config = dict(
    num_hidden_layers=13,
    hidden_size=128,
    num_attention_heads=2,
    num_key_value_heads=2,
    head_dim=64,
    intermediate_size=512,
    vocab_size=8192,
    hidden_act='squared_relu',
    norm='layernorm',
    norm_place='pre',
    norm_eps=1e-05,
    positions='rope',
    rope_theta=1020.0,
    rope_fraction=0.5,
    qk_norm=True,
    attn_scale=0.179,
    bias='none',
    tie_word_embeddings=False,
    parallel_block=False,
    extras=['local attention windows', 'paired heads', 'gated attention', 'capped logits'],
    init='uniform',
    init_std_qkv=0.0595,
    init_std_o=0.0,
    init_std_up=0.0595,
    init_std_down=0.0,
    optimizer='muon_variant',
    learning_rate=0.00675,
    lr_mult_o=3.0,
    lr_mult_down=1.5,
    beta1=0.9,
    lr_head=0.0138,
    max_grad_norm=2.0,
    warmup_steps=0,
    schedule='wsd',
    decay_fraction=0.823,
    decay_shape='linear',
    final_lr_fraction=0.0,
    batch_tokens=65536,
    max_seq_len=2048,
    doc_mask=True,
    train_tokens=194500000,
    max_steps=2968,
    dataset='wikipedia_en',
)
Each number is 200 + 30 x the weight over its row's rms, rounded and kept within 0 to 999. Layers, rows and columns count from 0. The size before them is the row's rms in percent of the matrix's.

# layer 7 attention key, 128x128, rms 0.0999, rows 10-20, columns 64-127
074,238,222,249,166,175,162,188,159,223,188,200,202,137,192,218,210,215,177,178,202,156,233,212,145,160,221,193,215,182,218,232,200,279,185,224,220,211,283,200,162,192,173,243,217,251,178,187,125,211,229,138,189,167,207,198,209,217,212,198,212,207,149,209,197
080,135,222,176,237,196,229,177,219,209,208,170,239,169,193,171,212,197,193,210,184,227,141,195,182,219,182,220,184,185,169,152,167,174,236,256,197,188,257,179,210,205,194,181,193,230,176,225,186,171,180,168,175,223,192,177,187,173,179,181,200,206,235,243,200
089,240,201,237,164,200,195,226,221,197,204,202,140,178,176,204,150,264,199,208,198,195,248,216,175,211,225,206,214,194,225,151,218,203,203,159,192,208,194,204,207,211,173,202,196,159,220,175,269,208,165,176,171,174,210,233,183,192,206,216,211,141,193,223,165
105,213,222,184,193,158,207,241,204,181,182,141,147,193,182,181,181,169,229,225,223,264,198,146,193,195,192,212,171,205,140,212,233,179,205,249,241,190,161,245,217,201,250,221,223,207,167,227,217,191,195,190,236,169,141,178,158,225,181,220,188,181,235,191,184
097,143,166,157,238,222,126,166,249,230,220,217,199,204,240,187,190,148,222,212,208,279,190,195,258,209,182,237,180,143,170,220,263,191,163,230,216,207,174,237,216,226,251,190,176,174,199,189,169,173,241,203,153,161,153,200,143,163,155,177,233,154,243,201,216
106,223,177,204,201,205,184,211,212,211,200,205,220,167,173,212,246,202,183,181,180,185,199,178,133,191,225,215,216,167,246,207,182,194,176,185,211,185,184,183,199,221,189,159,233,216,232,208,164,261,213,193,252,194,192,161,212,222,229,202,171,173,117,213,178
070,176,174,195,248,187,195,203,191,262,149,165,144,184,156,223,243,194,214,180,182,208,193,192,205,146,226,165,211,218,200,214,160,172,144,156,215,209,176,206,170,198,217,169,181,162,216,183,147,253,152,196,235,236,213,222,212,228,256,187,154,213,172,172,160
066,170,190,213,272,213,214,188,201,195,206,212,228,216,175,239,203,193,229,185,239,178,172,195,229,178,193,154,190,232,214,196,146,209,176,144,214,236,184,210,173,194,202,221,208,154,194,173,150,251,193,166,259,203,169,212,208,175,263,228,182,217,208,183,178
074,258,263,187,175,195,186,143,188,194,215,204,217,220,175,217,166,172,211,169,139,211,217,199,192,230,222,204,212,208,172,185,181,187,209,256,153,207,201,195,234,173,202,160,207,182,188,188,213,179,175,212,236,210,164,210,238,263,192,214,205,241,237,202,201
059,174,157,211,169,201,198,272,221,197,160,210,134,206,189,160,219,182,178,207,233,242,165,152,150,194,253,254,209,225,196,249,226,216,130,169,161,183,223,204,181,213,208,189,247,215,231,233,184,217,220,193,175,179,209,198,207,193,202,233,292,153,208,212,213
063,182,201,125,251,232,207,159,141,161,213,194,218,201,224,233,215,167,136,208,166,193,224,234,205,197,144,197,238,208,174,196,179,194,259,270,196,213,217,163,220,171,192,226,141,209,187,188,218,192,248,234,174,217,209,226,167,198,185,198,210,205,169,217,198
# layer 7 attention query, 128x128, rms 0.101, rows 11-21, columns 64-127
100,152,199,163,151,171,183,188,182,205,229,190,261,238,227,186,199,190,196,204,200,190,142,221,178,218,216,199,210,194,212,235,225,228,180,212,185,179,215,206,185,194,166,209,219,174,167,225,171,197,247,210,194,156,201,180,186,219,187,163,229,208,270,239,224
080,267,241,216,225,211,218,222,204,237,195,236,175,171,184,236,173,215,195,227,144,179,225,166,181,228,203,204,250,195,151,175,261,221,227,215,194,171,200,192,235,206,152,220,223,215,244,182,260,160,250,234,176,174,219,232,97,224,205,212,166,215,105,180,190
102,216,238,241,172,187,179,227,223,183,176,170,159,201,213,156,199,175,224,200,234,195,210,201,204,177,234,223,230,222,190,235,201,133,188,244,193,219,140,277,218,217,255,150,251,220,227,204,198,202,215,238,263,183,180,243,147,166,123,248,227,165,167,229,200
100,169,206,139,175,220,145,216,205,197,251,255,215,196,225,217,198,133,178,201,212,236,230,185,219,203,204,169,222,120,131,184,189,171,212,239,189,228,236,224,177,196,253,174,200,144,131,218,210,178,224,232,165,220,141,176,195,191,177,190,215,214,191,227,205
111,230,225,175,232,199,229,200,217,201,232,173,240,221,227,205,218,190,218,161,184,147,156,199,102,204,197,177,175,197,212,239,158,156,201,197,222,198,171,208,214,225,190,151,233,198,248,189,167,215,215,125,216,218,200,239,231,165,223,184,187,222,210,226,163
088,145,214,222,226,210,215,154,205,196,175,251,225,189,215,172,111,180,178,194,239,222,177,188,251,213,175,170,203,173,220,208,175,202,221,190,214,206,202,178,248,187,210,238,194,256,158,203,230,159,178,172,160,187,196,146,241,206,180,224,150,206,248,186,231
067,213,255,219,129,205,172,183,209,251,173,295,176,234,210,135,205,181,199,247,220,256,202,157,214,207,153,224,164,173,222,202,223,173,250,230,189,167,186,186,189,201,186,240,189,232,158,182,201,198,143,169,160,225,181,168,188,233,143,201,221,203,220,204,223
089,166,198,192,164,206,204,215,226,239,225,195,202,190,209,170,218,197,200,250,208,247,190,110,219,206,144,177,140,235,232,217,192,206,187,161,265,186,225,235,188,204,193,228,211,181,182,249,193,224,222,196,138,227,200,157,152,171,227,188,185,214,173,226,186
073,311,198,185,202,178,188,192,211,143,200,215,203,200,204,169,201,206,187,182,182,190,238,264,178,219,195,201,264,222,229,176,195,239,202,159,175,262,137,194,194,201,201,200,208,205,162,229,216,201,204,229,231,148,186,222,205,204,187,182,127,189,199,166,234
074,182,204,209,214,236,201,211,167,192,229,215,180,199,198,239,175,205,200,247,211,226,231,147,228,228,179,226,141,196,164,208,171,119,207,212,187,170,248,152,165,211,174,220,229,191,192,159,189,210,201,169,161,262,213,207,186,186,207,242,214,200,240,227,169
082,247,141,187,172,250,232,237,208,204,227,136,183,203,199,222,182,194,226,188,149,249,220,195,183,212,125,211,195,166,162,214,223,182,222,157,194,223,149,210,254,186,187,192,205,255,256,159,188,116,207,178,170,231,222,185,133,206,263,160,191,213,186,171,240